From a checkpoint of a small transformer trained on Wikipedia: learned positions, 4468 steps.
Each number is 128 + 32 x the weight over its row's rms, rounded and kept within 0 to 255. Layers, rows and columns count from 0. The size above them is the row's rms in percent of the matrix's.

# layer 2 MLP up, 640x160, rms 0.227, rows 87-96, columns 0-159
size [ 97 102  99 117  92  82 115  90 117  93]
[[140  75  93 115  77 119 148 121 172 156 145 109 131 121 155 138 119 111 112  93 128  95 118 145  56  69 110 134 158 168  55  98 114 135 136 175 111 165 104 186 160 120  65  87 161 147 111 121 117  74 111 134 133 158 153 100 130 124 118 123 104  73 140 155 152 132 112 230 133 170 128 103 147 173 204 147 101  96 123 156  96 176 121 143  93 118 156 115  94 106 120 119 130 160 105 112 188 136 150 107 171 149  77 129  64 124 113 113 148 114 129 201 183 120  79 119 133 141 161 143 125  87  41 130 142 121 204 144 145  88 155 116 161  99 105 136 117 151  94 155 136 204 176 107 148 108 113 181 146 117 102 162 107 122 149 134 116  85 117  88]
 [189  80 106 132 123 116 157 156 121  75 203 145  91 112  72 110 153 107 121 126 148 110 173 135 141 143 115 137 159 169  85 167  97 144 121  73 121 111 138  67 139 113 128  92 138 167 185 141 218 127 128 117  79 107  91  78  71 158  72 167 138 165 129 199  78 112 110 133 113 129 172 154  73 139 142 103 126 138  71 170 168 126 126 119 121 100 155 129 129  93 152 122 164 145  89 129  64  84 129 178  83  91 143 117 149 228 156 132 117 150 125  96  74 177 145  84 122 128 131  99 121 144  89 150 149 128 167 106 107 172 120 194 126 142 126 163 156 124 119 114 111 143 154 186 142 124 112 149 117 169 121 155 127  92 117 130 100 103  81  86]
 [116 112  30 140 186 144 145  85 145 133 104 116 195 141 114 146  86 161  80 143  80 102 145 117 153 145 133 123 193 151  93 145 128 140 150 115 111 154  99 192 145 110 153  88 140 177 119 125 146 215 131 146 139 135 113 149 121 173 106 195  94 178 144 120 181 178 134 109 208 131 150 101 146  94 153 121 118 152 120 151 113 118  95 120 116 118 121 153 123 133 123 128 108 117 113 115  71 125 130  97  98 173  54  63 145 169 105  64 145 114  69  88 129 164  92 153 109 155 131 121 125 147  78 147 124  87 110  83 178  98 101 146 106 169 179 134 100 128 128  96 126  76 168 120 128 138  54 124 136 202 141 121 126 164 110  71 130 148 151 112]
 [211 123  97 159 162  60  59 149 112 181 187  97  97 146 129 140 194 158 144 156 131 136 149 109 104  96 108 109 132 125  84 130 132 131 151 166 110  89 114 173 200 150 129 136 159  84 139  96 146 111 126 128 130 133 148 109 120 137  93 118 148 104  78 168 105 132 135 152 184 159  84  87  54 121 134 161  67 125 105 158 167 147  86 128 134 124 121 106 133  77 134 189 115 135  94 144  88 124 112 121 119 100 207 150 146 151  76 106 103  93 124 148 222 127 119  70 143 118 150 160 149  87 128  88 114  72 105 218 142 149 149 140 137 131 175 122 108 127 123  86 109 169 153 135 174 101 138 110 110 153 116  60 106  88 139 141  93 143 133 129]
 [149 134 174 179  50 114 161 126 185  79 167 177 139  90 161 128 159 144 138  82 175 149  88 140 141 149 140  98 103  77 125 114  81 208 106 103 150 126  94 154 123  98  84 106 116 129 110 188 111  90 122 115 151  89 135 127 112 133 120  38 157 167 136 103 104 109 171 112 120 103 121 108 153 143 178  83 138  92 140 151 178  81 128 135 114  98 119 127  33 125 154 138 133 155  98 192 197 168  80 126 145  88 160 122 146  89 140 159  76 109 140 123 144 110  92 110 113 129 111 133 143 144 179 112 206 147  85  73 150 162  98 151 135 151 122 114 189 125 128 174 169 101 109 146  92 143 116 172  97 141 143 115 106 110 153  89 136 148 131  90]
 [143 105 120 108 107 124 127 124 193 145 180 130 135 148 133 127 147 118 163  75 149 118 133 115 137 136 110 135 155 156 115 157 125 158 115 140 114 139 125 112 139  89 131 116  89  74 160 111 108  89  95  72 139 157 187  90 178 136  85 149 133  99  96 121 192 155 148 134 113 141 142 132 121 117  96 144  62  93 128 116 156 105 142 106  49 145 157 128 146 111 113 115  90 165 195  98 148 108 149 160 149 172  98 108  81 217 153 110 123 119  93 176 133 112 163 130 147  37 110 162 104 139 184 153 171 128 182 156 182  75 136  97  90 110 158  45  53 129 125 159 103 106 173 126 138 111  76 115 139 150  97 119 166 109 169 180 149  54 154 127]
 [109 116 128 131 110  78 124 141  73 144 185 177 178 120  87 118  72 157 152 144 165 185  78 135 128 107 135 156 137 123 142 168 110 109 119 158  88 128  80 133 170 157 178 107 109 110 124 119 145  83  92 169 148 149 177  89 134 162 135  94 126 100 181 120 145 119 185 113  90 141 126 168  93 157 159 157  81 141 157 117 192 141 129 177  75 147 131 113 153 107  74 138 132 114 178 110 203 169 166 154 121 115 114 140 119 174 161 126 174 106 113 125 136 127 164 140 143 140 207  98  79 104 118 120 119  92 125 120 125 129  19 122 188 141  74 149  76 118 102 107 106 154 133 103 112 100 103 128 143 158 101 143  57 101 114 122  50  83 125 117]
 [145 122  85 149 204 185 211 105 135 128 111 155 110 127 154 155 151 135  92 123 162 149  40 166 184 107 106 137  90 106 147 112 133  92  82 130 144 136 133 106 181 103 139  99 154 114 137 156 102 150  62 140 118  91 161  79 140 136  76 129 162 106 156 132 167  91 151 128  65 164 149 129 143 131  57 153 142 152 151 100 166 141 170 112 170 100  91 138 126  97  83 140 130  75 110 105 169 121  54 140 131  87 111 124 149 143  91  90 144 136 125 177 151 195 121  84 120 150 174 111 146  93 158 102 123 126 114 166 171 140 103  96 149 159  97  72  85 113 164 146 194 131 172  94 145 161 142 162  88 123 106  85 119  63 147 137  89 115 156 105]
 [146 101 110 136 100 104 114 147 117 185  62 115 134 105  90 189  87 111 182 121 121  77 120 154 132 102 135 138 146 163 114 139 165 185 174 173  80 149 121 138 107 144 116  94 130  88 146 123 138 116 126 109 136 135 146 133  92 139 112 142  52 122 113 129 113 121 106 147 144 135  88 133 160 129 205 133  94  94 166 155 143 175 167 124 136 123 133 139 128 168 119 122 146 212  88  79 114 111 171 168  86 117 148  83 104 111 158 177 118 126 140 147 157 114  53 104 163  67 161 167 103 122 106  49 129  75 166 193 104 175  78 139 152 118 199 119 177 107  76 117 113 114 140 206 128 125 163 119 144  99 142 117 147 155  83  92  82 148  74 136]
 [102  63 162 167 128 134 174 129 146 135  96 123 162  99 179  92 108 124 183 116 118  74  97 103 115  98 194 100 104 121 140 146 135 116 107 149 113 157 114 103  80 168 163 153 107  79 110 122 175  72 176 169 180 138 109  54 117 170 142 128 119 176 102 105 198  94 116 144 133 133 155 129 188 143 163 121 106 159 150 106 138 167 127 155 126 103 176 136 143 139 136 127 231 115 121 170 171 104 108 145 100 135 119 174 105  82 124 170 131 136  85  74 120 123 151  90  50 123  68 127 116 131  96  62 142 160 127 117  88 101 138 154 153 132  85 132 129 132 108 162  95 207 169 135 136 138 135  96 152 166  92 119  90  75 134 132 135  78 104 110]]
# layer 2 MLP down (transposed), 640x160, rms 0.145, rows 87-96, columns 0-159
size [ 91 102  93 117  89  86 108 105 121  89]
[[172 154 136  73 154 102  51 127 115 169 166 154 130 119  78 142 127 159 100 148 148  81 163  99 139 173 113  78 146 103 140 118 143 142 110 163 198 115 140 111 119 110 129  82 143 103 150  81 102 155 128  85 141 151 155 133  48 122 157 175  96 156 192 165 172 182 161  90 113 130 144 165 160 101 131 111  93 210 142 134 160 141 121 140 140  75 116  98 170 102 108 136 117 120 116  73 135 126 141 193 105 110 144  80  96 159 166 154 104 111 143 110 136 108 132 100 139 123  96  64  68  74 102 117 151 129 107 125 165 113  69 124  79 130 137 200 114 122 140 147  68  79 116 214 166 147 141 132 127  92  99 125 136 139 130 140 151 192 129 103]
 [ 94 116 119 117 107 111 133 109 150  58 170 121  52 158  76 131 174 183 129 132 122 142 119 181 159 137 138 103 114 124 137 123 121 157  69 145 138 112  92  52  83 145 168 185 146 165 187 122 140 102 169 106  91 143  65 125 106 152 152 124 146 143 122 150 142 123 146 162 153 116  86  84 128 126  92  72 174  91 107 183 159 125 117 190 114 137 152 183 151 118 132  53 131 157 190 159 142 132 139 152 179 185 108 111 123 113 104  88  99 153 110 121  56  26  99 120 146 123 135 138 169 133 152 161 139 138 141 160  85 110 114 167 144 162 124 124 142  98 110 101 100 126 167 136 113  81  58 158 172 141 145 140 156 106 116 146  78  82 139 125]
 [198 121 123 111 164  97 125 104 145 161 105 137 139 122 125  82 122 117 128 147  97 127 160  79 123 184 118  99  94 149 131 102 123 103 145 154  92  92 165 132 121 100 158 101 149 146 167 141 161  94 101 150 128 141 199  58 209 120 164  98  83 125 118  87 125  53 117  87 119 154 119 143  66 111 173 157  74 144 180 140 165 187 120 132 109  51 142 123 110 113 104  84 117  87 120 112 117 178 109 176  77  89 149 153 117 112 120  98 196 134 120 130 189 122 105 104 172 149 145 153 117 125 216 135 121 150 112 127 128 108 131 130 179 133  81 142 152 115  63 119  80 183 107 133 105 112 178 145 131 102 129 168 146 128 155 205 169 132 100 110]
 [145 111 132 143 106 105 166 202 174 108 121 127 136 116 116  94  53 142  77 131 112 165  61 156 211 199  68 119 116 124 156 157 150 173 108 174  99 171 144 145 132 104  95 171 111  72 155 140 203 138 117  85 137 180 114  67  62 138 168 149 106 110 140 136 137  95 115 130 166 120 147 110 159  86 149 143  99 127 149 121 117 131 137 115 132 123 144 179 136 134 205  99  96 103 152 125 111 127 153  81 133 121 107  99  77 119  93 156 124 148 164 131 119 155 132 144 190 114 109 117 157 101 127 104 115  95 156  92  74 162 125 164 171 172 102 113 130  98  70 149 142 117  97 124 140  52 155 138 114 108 158 211 147 133 127  73 134  83  95 122]
 [ 97 158  77  69 217 174 171  86 147 126 131 119 163 150  84  93  82 117  97 147 152 101  98 181 106 101 185 125 162 102 126  64 132 135 178 143 178 178 136 141 124 121 131 107  68 155 124  81 131 138 130  95 161 197 151 140 133  86 133 135  97 141 126 135  69 103 125 100 146 133 141 124 124  99 159 150 143 112 113 188 155 167 108 133 205  96 157 124 180  87 166 152  74  97 150  76 148  87 137 133 157 160 126  73 138 141  60  86  98 100 108 157  81 145 174 162 150 124 125 162 166 108  75 112  91 120 150 121 165 118 147 111 137  53 147 127 147 138 121  92 129 149 157  89 133 157 150 140 122 134  89 128 117  76 186 137  85 126 141 164]
 [117 107  49 121 124 179  97 133 151  76 118 122 127 158 188 127 179 128 171 172 138  90 114  94 123 130 120 139 178 121 111 130 205 104 196 141  78 111 149 152 102 119 154 115 129  76 165 127 138 132 143  84 178 127 171 136 164 141 148 136 154 132 134 127 131  98  71 109 132 191 146 121 100 197 141  81 162 195 124 142  57 127  99  82 125 183  94 144 146 154 161 120 127 175 145 140 146 156  92 119 127 109 166  78 190  68 110 145 124 149 135 157 104 137 141  73 128 112  85 107 182 103  76  88 121 101 127  82 108  98 101 165  84  64 154 156  94 159 112 127 144 165 116  98 103 114  82 163 118 134 163  92  86  78 133 155 154 134 111 158]
 [ 76 162 137 134 110 129 134 165 147 120 147  78 111 117 133 127 160 123 145 162  85 118 132 113 134 145 100 152  76 214 156 155 150 131 129 135 101 151 119  85  77 146 132 125 200 109 155 151 174 165 214 142 136  89  97 171 159 113  84 120 168 131 140 113 156  97 145  96 116  97 197 142 138 133  96 118 114 125  86 180 130 143 130 141  98 166 143 170 135 164 148 123 139  55 195 133 155  29  82 124 114 123 110  99 157 142  70 109  85 135 110 101  96  68  94  71  97 109  94  83 100 184 147  99 137 140 106 175  82 118 173 117 111 138 168  86 135 155  98 136 117  88  84 170 120 184 137 117 146  94 146 113 174 109 175 129 163 131 106 155]
 [106 120 179 136 114 107 142 137 102 155 136  94 163 119 133 109  89  91  76 162 135  74 100 148 121 136 104 132 147 120 114  61 142  32 147 130 164 116 146  82  96  94 132 162 234 146  78  94 130 117 114 118 161 130 172 128 207 191 165  84 148 119 134  86 138 105  95 127  79 129 150 137 116 185 170 117  74 166 103 127 131 114 103 133 135  65 107 129  92 111 105 142 160 130  87 203 137 152 108 108 138 185  96 108 141 121 140 112 121 137 110 138 152  99 169  87  96 120 146 158 180  93 124 146 102 153 104 119 116 136  97 132 167 127 210 112 182  95 105 117  98 122 127 188 155 117 126  81 111 102 181 170 134 163 125 203 140 144 112 153]
 [ 86 149  78 147 114  96 147 134 131 157 133 163 139 149 144 108 130 142 121 124 164 163 144 133 176 222 131 150 131 134  39 162 134  79  53 127 157 174 203 127 116 126 113 143  95 184 120 101 188 153 149 126 144 144 105 113 142  91 112  87 164 138 153 109  97 116 142  95 126 174 137 134  87 133  81 179 107 109  57 155 157  50 151 178 160  90 119 113 133 116 148  95 135 153 160 182 132 164 119 117  72 165 127 161  89  96 159 159 124 115 140 134 125 107 172  62 115  97 145 135 110  69 108 127 139 139 210 154 151 140 105  88  86 116 128 113 115 122 150 136  77 106  79 129 154 176 111 120  85  79 119  90 111 159 175 105 136  89 125 160]
 [148 105 100 113 165  86 181 146 178 121 116 163 131 128 192  71 150 126 127 158 105  84 117  99 138 118  84 109 111 116 146  43  86 158 106 147 100 129 127 128 112 165 117 127  82 142 143 190 128 122 166  77 134 142 107 188  96 132 172  94 193 149 161 161 111 197  89  96 129 100 127 124  92 124 145  81 172 108 127 104 133 196 103 180 142 131 178 142  89 141 120  53 116 119 149 106 115 126 137 127 136 119 179 191  94 105  99 137  95  79  54 148 148  85 128 134 145 142 128 123 111 152 141 147 133 135 116  80 137 118 157  72 155  89 160 158 152 119  75 127 154  97 141 193 173 101  44 144 137 162 136 125 140 172 141  91 152  88 172 146]]